Weights of a small GPT-style language model, trained from scratch on English Wikipedia.
Size: 9 layers, width 96, 3 heads of 32, MLP 384 tanh GELU.
Training: a variant of SOAP for these matrices, 113M tokens.
Each number is 500 + 50 x the weight over its row's rms, rounded and kept within 0 to 999. Layers, rows and columns count from 0. Numbers have three digits each. The size before them is the row's rms in percent of the matrix's.

# layer 2 MLP up, 384x96, rms 0.263, rows 291-383, columns 48-95
108:512485381549415460544471505447588475488548568442546485586464580494511584440564567558455514456562445442560493499514509538424444529485550543390509
112:490483536547424566437527435474474473459488530426517479478582545548519551451618501516490506546529489445571544464523412368473412459496398538490488
107:547475475595524495472436501527487447476534528545518429468497596492521539458477628538525489509349417529538514491500575529540495443527526446456498
111:528490569435372589515484436398504488579540504591523489483464533443563518552528497529533455482529490481509481602538551582405503500436562460523471
105:447473558516473564522500527498430482569519519430532497507465507549503462534536446564508487454451535439511499449583606529560488439596600432417468
120:466455472553460474535422513470456504488406576430525385490458461512541495459519384566448421561424421533570516453534441462546447493573479522510403
138:477535570532517504437539425544470510523558566427515469562545484397515390517511526458481548513448509510483597547518547479461523579454500502503465
077:515558543559518504559519494469480473467517485526502453585487582420575547516513515487539624585497510416466493483496503477444565526544501465446433
084:473472470534491580556557497490520504493571464590532499591542556503459565473519513546493476474523408385582493521539577526457559541539496484461454
129:500540473514517538530510579480639497588522532527462458490455487406441432495536498508548531603477450512406465515513522547574531484511508481427429
095:532510477573533529523528501425611592549524454556510525446459435442534494453458578553452580506425548513519457477489554516620511554426489495502411
103:446568596583462573500515476457443464494522534448538435572499512438476584527444483525518461494425519577539500521478542512468439497594443537454465
068:439386391467482551541465563502548486374468493497568511556409421559563440433579466541493485527607504558576454474536440481530557422457556543515459
133:482560479447440518465508482549531529545584386527487559523514519544445475548544567523517544574378534456469554543516457487515427465440426424471490
065:490635474423588474435537538497530511588513432525554542470525409551442473470536490531450433503556482550475542497513478481557585539500486510471486
095:496528454418450396590548481521541501519443402434562498475526497611470437452502511506548423521472446513406512554548491471535540509569509551535528
108:474534581471471473616507543395503642370563498522545513527550533518488481569554490504536599486507497385519449471525486532513461435403516505492494
088:512589465496464511413507561519545469475519447610456494397473541475422487532540525502477577527451534569485522450649587493528514566398537472550512
073:508411505501542503493434522502494461402528551582485573544427467546603497416489461441514541414505527438574515452487490467590423390548506495455523
095:424539479497481446416479410514500470541435499427586416590494509483466524469505491484432571491486444498526513533515444539445404608369550517492522
095:486476485519463568534508518461518445432562427502536413500499483553565576415564469482418570537570504593500554412487505391484538482402584511522477
069:474540539485573482468469502481444530495551546566421528447417516473558513505498475464534544442569574424404470579476479464528504424467506446445498
099:467593548549493553557544532523497476497516563428525508460459515492562525497464437498451457535484528460442490403455539388538558411572400398525451
068:445470460466465492467357521434562577478551473437540491476464537538535516452489426553470482570457463455572532475411513478489449486601563391530478
103:475484517544536554445452488469520366474567561438468548543389533546472458516403546413494509461537528518468601417527584483446570490539496510502523
079:426432474546567478554433471490471422489568461477565503461527412532432543506498501453495520469479494364530510494516530377535548499605448448474477
139:505491491468532651441469489451504571512575467549527495523443512688511459409462567596516523611480542500511508534481529476463459429457538415562514
130:467495566436549567464558418503556458491489444475473440479550520498493427512475478490491492507546567516447516516468403388556519521465531473407465
113:468510514470474566568440489551517559557477463425539453545440492460493435488489538424548474510497546499501484436469495476528567552601553577561519
096:485475487531646454493554523497447473498531394530472485472565464477454495523530486469493450523504520531499472555435513451528491478405528507501343
115:465431522476364547513522497460554536448554380524496541522479578495440443542408464462443589565503511532480505550497545559486546449538461522456443
101:465500507528446502546435510480523414491469500562586475527513469558445545475489463501502469524549482518514475405595487447403471572423486522506442
110:449439433502482502486485447494497527429494498537502432514566405491550475466459404564401563425487378533539498524518488445430425415533496457509527
084:501440545471460503495498500533616490419471483552517484419486560503508453466476516461483509549440412408407502512438456514546484469557532469491546
094:489567516415605506461527473498580469504465488545450409538476545545463500567503503519560519586474413441529545503440494436571495461558490458418549
119:468533512515525496526522535500482454522476482537528497538477503532468531501435464471564563554381537533492433479402535529460523459503426508581451
098:488461450540567533442547499428482491492550463450623536544506507549533524483513469514442518443517497462572425504470560484476455592425550539523489
099:498477476435523513461500537421434535583560484607436527486490452533489574498510425449506523542452528430593518531557535493509464501475438579444484
111:545538503583563577473469520541505540550543558415474485505495428517548484503509433518537390398404503427556442528508543481528409452493530523506515
102:442481414542513467465481557562512545466487517510576459589472501609501459459564445488531503544401524535532539470447581500464452447476487505543473
090:531531552565494434545547497529534519563514527540517408500505605512514513441542493487505473457478511581440542410408451468556616458512555453508570
105:403564502425337425403484486467494526513562462527475463561579460664478513538458543542526517539512516461528479502519552450497488524479483437547563
107:488449457412556553458497489497552461550601514452547549596509537582416456500551535522492511439554445472490486535506580517530477486559475408430547
095:598508488521537625446485542501532528631503623526479491501487586535500508581523560451529426539555549520438579489522534541490459487506397535441488
091:467541551484502496422451529497522482459512495570502504448476484537534408493490471475557465505417478410479500521572551542588433519501460604471545
082:473556535589509506537470484466475474604547531450434570541462475435573523531541564560581485478455449491425579504544528482427496533537469541424408
092:510496552557469474516529554521534541500527442492494473570427539503521471501492527495480545576447462513494567410504530448501545514496447393562500
088:530500494526466533438482474434496473515515446529541436635565594434474415502544468531509515490516544495557459519490440408445537473514494452489495
123:434469469486516559426485474456491561413583553445451506590523519542593512542508486542489517555503520512454479488423478478495474453458543411444545
095:455554521551478506483436512359596592382463474527471507527479586525603518495538476582481620491537513482498489488471438458514463522531467464448483
080:520463457384555524453516497536531520590535559438564536556471402423453592472455536514568526526390524493523529552600488527624556484506515544513360
114:534419572568461514536517446504423472528383531619453426542526435513538433415376486516531527507531587580449476568494538461510506413494485462514496
077:504521474572445479542430577476479535544489544516466566436503497516493515583532484560486469438510493547538530443405538490606601467538489529426490
118:499478533565490455495553608523510597530516438522481506576444474467473498525456425557481555462478531482517548506566523552514495397455562371445498
104:505433518515497567432521397501461528564577474439453538582406491508510387486529465469559538544523451424428502507549469501435505403540578506500549
100:584511415459448537528414479470590564407474515466478451528520382466377578460560471534457469453475425523533509429496546469552492524502503501459449
117:540527566471550578480570497648622538568491549538480451509453537441413446522537505512563540531470543465460479442469437526560528412519452535448531
094:468485420488502527514495571462466475442560509456389516470513488529641412469453602534525415530442454540497460475560445405501518453468515497505460
088:567448565511467457439510578486468426468523396488532529574508400522476587372510572507475438566421491498519509437504452423466614498457428552450503
082:432574577548555570482488512482555567533506413491542556412475552502540534536592565462490589537562462496523557466465498550557421484507505484471498
097:575509443541466534447492433472489550439477559391578515490532488512564434514489469489496445488548498435415579379493468544484482443557571492532506
106:520479569441489410543481541477533537556480479480545552344471536493514508388529530482543496495514491518547475461503560462607546526537424494482525
102:486487547608494483441494510420616494489492458451492532525574519511469535504483462563514489612508517450463462565508502505469587435588508375521432
094:512517486427463469495541456452493476541535546441581515461540501575448457460598503613495416439580507471493425429521542426493488505572543532426543
100:520479588493426440435427514493580585536486540526526467477426432476466515566495523598460522482493507542501510513513575465510525410503487535458474
112:495541454537532527500556471524558531465583499560617409536572540576537430544530562490499394488443505453445436520452516463458466532476459521469533
081:463541549422504492520453518409435575462553435575506440525485561534467497599506516459512413507488399476490458495456482389455541507591505506434535
110:456602543513464516552515483568543523507510497558582454469445445466454560519593488571511492513501407591447520475502469525537489404544479495470536
118:582538417484554488439433546449488555522506458508565475501574486431415516527547498534445602567461486488570510527569489456559520406596492514455468
096:522383489497484499513508494465613485415517456419503500497492460533471497509555430514533484532488420538519547468507451439568547465568549499447567
109:524452494565486574565406537539522428627462453480453443475456546456612509600620569523564470497489441539456585451468502511489504457528575443412558
113:537438497514578455513505542511555430602486442568484435486393498409484423536495437523586484526543511490425490545485498570546515453524441477413438
104:546450514531490473450500521506528480427520401542475524586431496480442462424495527500495447510445534469449488493523569481430448419522594504513519
090:467465462534602466521501587586535515569577513507544537421533486543475529487522540407592457569519468527521584572478476484447557428510461486468522
107:459448442443480481540485525467534456527520511499504397544463471518517538601529397497503527532455527476365500492453659475422496382456478429453527
109:463529512553542497470451406515559405511503506400482536443423586454519432596453431473419568443506577530471512477527556586451440476401553491512478
118:484464480469441549489475438541556490539603346471528493548434482455507534514503476495445462504449515438512483512487500520568501519482537518519603
113:493447552554547530411480579491521522535533440543537522485454527443426420503569551535507454550510522490421561476500547483487574519388466392510421
093:477506515451399541392428524493525427512485517560486504618456561553621414522471520459482500426449544534445505434496576531531536509527507513400476
107:535455531541471577478504436427479533504552429527433579461448478455482504452457537560503508467495533502493506508489549581483494484497462503499589
122:407580573466453488503535495467528499465434482469441582427428419523550452448488474451569510653496484544560486517536428437537534448445396505513498
107:500514406505540443508549555397505518506521505481473509491392504509449587404511565586483464476530536489560483382495483437559487470468511493491403
089:475490577492521420441535469499490468531621498490509486407517456441498470577580525526562461526540559495433456408422511385565510519484490417464460
073:484509498527483526545507546407502500591412452558463495395439536493492477577548469386530503445497545499467518560499476487536551488454485455499470
063:458500507517458464525480527483516563550488593496521576446600551522448496392490527505500509500569481499451464495521489468532466524403451619484440
123:486570494428467534449465451586527480485447463420526486509583541507448430514477511485467454506486471462476476494552457510459507477454472463424533
097:516555494502548551499514466443400515445505458453486557548480408487509548483481485596595491638460341488490470566590500448536460496521504536556525
092:509513446515492480486440477466530482469540520565540473495612515535504479431571538550501606521591461485471417422480432405462539558540558542550377
135:424572614462502619512486525539461483543539443495510452547473490582508528556438575475538392570424500396486504464463510458467496400455521538453566
120:491463611474411555545499469454492501439483468468599425486459586447442411425492564466505529443538548461511488402493629564521467423534547418509568
093:511507443456534516523471443477529549577362526464565538414476467511455601513581512508563498494515607509494549529541528522531473487491535412581424
104:532393489511496566500413527479563452498469473425495446482540538452509499495487549439561498505505428491550489613498533509533463520556531547493429
091:446570544524545518499515447469579512523563468554490458550420511556490437558466429469592546576437519441487554518477588494444445467422481433417481
# layer 2 MLP down (transposed), 384x96, rms 0.247, rows 291-383, columns 48-95
093:440535527470417472498543512450430571513520536498473530470534570477583521607503458487588469492595608451584498520521563510451472572538453553488559
105:458506590410464560498538456560514501516539498442531530511426473504507447576468479441481469402477582408438386577559434534471488417513514477517544
095:526436435451588544419470386501444527465539591468519494511518438475534587455462470500474471552448530525501518445469477514490583503512523457545428
106:499486492589383459523526379460407528456487500587598472480537463389546574458579516560516474488538453488430540502509508490470546459515465458523448
106:580515438527511476508496419500502510482437581442468469443446508570408511491452443563576569490507474571443502433553606559469474538515467491470503
122:499469426542432550488549494424530485440499473491445442348559526463505519580521532535536411548558458451467517491484508470554579447604551515433493
135:472574466519510463451522448488538404560494525432508423488655518525476456454551447530449424480379422434509440578575528406436508484573460508453532
103:441484518565503493452527501488508582463571516417535501528433521541450452657348558470493530585507545485418527448447541546530450471531544548489518
083:481516407493550488507563487501427506426421500421568494464552603522463473581441507486543552534541567491381542493457486608448484600514545496591494
116:424471541532468563548519506501433568535428507497543572540518479526601551534497479458485566463465479540416492449370526561468489453451571547554496
100:496499522454440456452502508505497510482530374413495454592455465458545461536513437467469492520499445611524505433490543513466397513567610426532575
106:566520472555580536553564532499488486560579475454470461460550533492529536564552514385545533481454504483533557599646451477492536569541463536416491
077:444416433513495429547486460499424485377533505540493512529408438537523489504476570547421467569519564559671532563531448524462574545572483475503520
112:479503516552596482473445455469483396404486549560403404478541504501442521576501473398480505466612455518533481467535457447543598453561517566426521
067:542477518416464407464481464397461467470531493507642475584491497471524446489446665432527500483568577439534448458437523461485469501522430467398543
106:440590418516478486535489518562498552554490455544540462537584518475563499468613472573532417487416549593624490510526507462478470447451447409479458
105:431527588564556471585425520465561517470461389499483443513525460491454535561581545531415408558498499352496486469455542577417520436460513509543517
096:426431573452461565497507482584542434540460507391517568489526426464541501435504461503515395471494535507423486562530528503566478528501482568438437
085:566476434393534492441536591484542526516485458464478541497562427462510588498406505535438464515460446432555506509438522493501445379524507412527481
103:551503543516438437445567467585523563484567526460559516478431525526505522447461484541480584448509467538470485507491556526420470536453515489482514
092:501514572498470460511514526490458480504508481465530489476576517518423478659488478556548432458522483489592516479585474586519458516544396536595463
087:453444430389512529453459532563464449474479493479469501460528453534482374574537435547450531492545558483533514442554471464526477464478497602421520
103:544464604539435447541608567476469537538442548557536490469405519598460437476372486447458398541490504470426463521477547436478518457534413523538494
077:506512521443491476546473410451565459505495493526451545560571501580538513458440463487449438504441592471649523561506569443417493494494564521486587
108:535526587420509532501568441485385418568397538535445572474543458506500509518459452509555446534438495500474428539438435503493494516517433532485546
087:468453541512568567521393468532419534439526533565494588456600451503450530445513449493441499400452479469466439486484523469473477527516541497447544
141:487406633474478543573576530529478538629552500458503549550421458465461517382452479460494467386451557572533475514517571523530467458439557480511409
101:549488524397525526467597462504472455518579492479494403503624487541510456555555536543464495507481425461475534462538496461499502548499428412439536
120:506514459395482474436502507475462487522545495517473583560589510544415464492570515538431514502497416422511564499523412484534504573452493482481464
094:524498501473432560538584475530521546472511461433492524563447535518557551480461480519501492518456557508475531496377528478494479433443439500572532
109:440467465493492592523572483519497486405527512558519460368415572499615554470455505506500456465459467457468446530485534475532435552532465491471476
093:505536524525476540466519573489410517392509519481400492480469513530505552516556530476436542565505518498437508468618463544522503535498475551402500
101:411467532543485493506515542524495522516465510509472627513370436469424477471525524479530502558534385516504421525592491530452501480534440577510535
085:489412519502595427526468472534477509531445454452514446545513493499512388600533539482550595446606551383471564546526485515503454530506517547527586
083:566424579603477455577556498491419486521496482512539480435487439491531433498511529510541522511547578495391417438479541534518494545571465477553518
121:414599497421529572537514425561463461589549437475520489508503463499477484385532559442454554490443554459427478505518588480447471499572558537607461
103:502523493498495529445626453519481444514365533498470479500537485502480458450515504457534458456509500469423511458480423523472492494430585443414489
090:515543545556492558527458577576505595400443543487508451565528470512508525390503569569521481629501479625533501404489537467397491464485511448469451
101:503567428606597443539643526474547483535530498530486504531617518470494501497514522440577430449534452388548575600528417412503601510516507480498459
099:495482544508467504414493481485474496471438526654502584456535522499545519436497530522529524418586541546474420448430547545467453476488428463484480
099:493519568377470517480491545522466520549578511478496642404527505445441497586523459504474425565430498549498445544432492402430463485509537489469403
118:492555438561437481529457477532427538476578512530458538408543551553412538406453617426541415532543478548529603562500479554522522437503432469479594
115:577535391539574494470511540553413461518463553512585558438405403454576521417421524513586445513455482566594462491495478449522547594535483425533476
090:580540455506515449480560527550487523445450501541464491455520461491452421428471514454513482589559437537570447521497465525417549550460498546585491
093:391454565466510439501482437444421524478464570607518490422525365564432488567465452513512514466487422524436377477486481455544515439481515556471538
087:501468543471448534556425512538539405445553417528364591478468523479507402536575517498558500476503476504433476489531484541464446448486436467485620
095:543533530546443440439553498439509583474537490508529455525546438516564490522487461484418474459588513496555465470563526459402514441415511461550459
109:409560534351463492439504564444542543471490551467512491505500477538451502533544617495539413533473477560505495417525544473460546499551498493518521
115:507489505500508411428506462490460423478463497472450423593496581463566554445501498450572499462522513402480429468501441497472486435524520487395462
105:529586489586448538515463456511565504472455439546560553437498415496490545570543500513519581413461505409487498454486481499477498446503483480497540
089:482383489502434499582474594541438480472481467491495501463438415483380436501536472519568499467488610511554462526483510464497530559419528495477550
109:533503527520500569438350539454406524422505531541504530514440525505581535449518461463489506425597522487585464563509552544541545542553555611534525
081:540540457477436495578481535463561553491482547548473550554524579485503497567514501542486428459587530530473502403458467548536438465449512499375565
109:504449492492319478462487483515510542490472552458524517474559399600514490502403523550511522401515541526529436454491553492438428457493531495465583
102:457525472533472551515495537649517482484439536471446486474545514535500520527479489541473518452464492432588600508522536436457433458554421627534504
098:584558555566471367457436500609429491560472535468400497505446539546473508372522526474478547563511453458520455356448547527468525481548489406509566
103:537492555527494417446450505404422475470518460427484511537444508528505504515491479512544500530555489446440543553540483546496559571485575578543467
105:480544452502446419409458518466512476401560458611471476482589431543477511485569580628539474549456477456539489520585532509539448488513420546500537
090:501509498503490478486495553462555447534523508485575481424442342481531503548479550445512502493500475448497524493542487477487479525442479550450584
098:486506551523562530558521498485557485605425480524576484449480496498571483453523517583458532488453471581501521568502408510513497541456504415505557
103:478559526581530473486560448474523531507496482427610464513510531415533469483546422469482501560468548525404521472537506532484458486532510446583573
105:380492466535437497505445589508574563502538503527566466515567509507484576526477531454488523486485646512440381550458519444513541525500533519492536
093:520455511449466555552588437483513476449478400469406485514489507487536556376560472496406554495485497552544517524528488447587479484425558492475564
103:425537490495446488516480504496510542511485482526441487516505484502474500426464471529488424524510486540407491458566553489498377479534396501573564
103:621446524496452495447471536582557497451526475507462576464419479463472537547555508492569532478508424501413461576515572436453516531539416469500458
093:444482462442567569467599531566485475507519451397462395494569570497579479440535565553486444453426484546488473537474494499434482538487514418464652
075:478497524565525535487465469531467439523516476493479516486376495479469487665523539489495478541508554525508603483512429547534392525500519408434470
106:519477433529476455606389517442464510547495555480502534383444504491484489469493495423399575433593427528492474520588613582516492547529522512540458
104:570445463563488439455507514498436530454508471553522556452485542405387478506566430588536462508549556474511479550525477556520461423522482423436480
099:480476430487485506505594471508480431583483494454489493573512543449465499546448403460465481487498467490436479553497397437585544498493540534465483
105:441534530507519530476548466514464462561551477420503403628483477516502503465419530516491470436475529443591385521545517472495422410479478466531460
123:523538496505436512485501450589442511433521493441461441544549516591490479551496497516449384499559526454557579485491450439475462558540515592498476
112:549464544521467541530381500577573488402468480383521539533534485475517561576506528546485469499485516491470490469475563565493473511466520505504463
091:516558522540457566530606479486509491510456458508432554513497523550452480556453484576482411541387507468482552441533526534473512464448442473479511
109:467436492529554513515490545413509521610454616528443520504516410513592487463509421517538437503467546552440450543440532473404469535516453498447537
107:503450492433458461528560463554478478492516458553483483544586488476436427617520481600489552490471553542545444495444503488462432388466484430468460
130:541358447506503476562522493488478573463581550455556535602531486522420523485462424463431525468544460526492486493557533448590546515547523473540489
120:461489422507455524459498462469538447473592449479486586481532522443515498504475472507541464418533512468488489512418456576421442439473495432489442
088:471570440477509508468567574536548381561508477523522494618476490518539476537491533469464493571459431461458481429574423518573420491465530509451459
101:498533533507404495505492503439450560527530463491507524515500418520533469410558436592517470412461418595484543456568546511560486531463488563454449
119:501482499496531395470555547430413451543445477533420495525531499586537510439523544443431491524561476489410516461432501466428449599423558604475589
102:479499501489487557503463522443500550531523468370497374434516591534567423586464523484511434442520425428509439535559474501530514612478479533511533
090:458570449393628521496530564441474446469459510448406552523537491573466508526500542523560490485489519541444544516505519482506497427551545604515539
067:540500480492464484526430532410585491557517533425549527523484435489574465536497510500496479562519535447541575512383566498604390593549529456498540
085:508482500478464462603507479460417556463476531542487504488535418505464512492490551501452444500473575479601533516522526537553532589560512560427531
123:585459502518486498559592538528606513478507516550590483553474419423448445396518457567500449455520508510552487477507525488510513477567505417466461
097:553486498498654484552485462468453526459550428483378524468468520451519509541367441595569522466427477540520537433483517493498520515436509528528441
091:508496534537476430502468458498452509578484457508493518505523427543546480563511498584509443492477579479456574492472482555454436494516628525532454
115:495538605528513427442551546541523509511423482508492467555469541483514517534419527494533458498590580511479491461468443482493390445518512488443584
129:482525528613410474488545450477532607467503463512564460534569533442353555508507451504482562494576494447573484411421532558535521488514559500514564
090:474441473444585482455539484605459648498528571523443497533536447522529574517501553522441428426566518538492440521464506580505481531510533429601469
096:503484525593521476396491522446430578453580544489561537439509593518485394541429573478539500516536410445456477490498499501474538432486497514490524
107:519578561414468464474509446529442544456477422605560525541484437488618505586477522530548492539488530563470549442476500496532500454481493458526584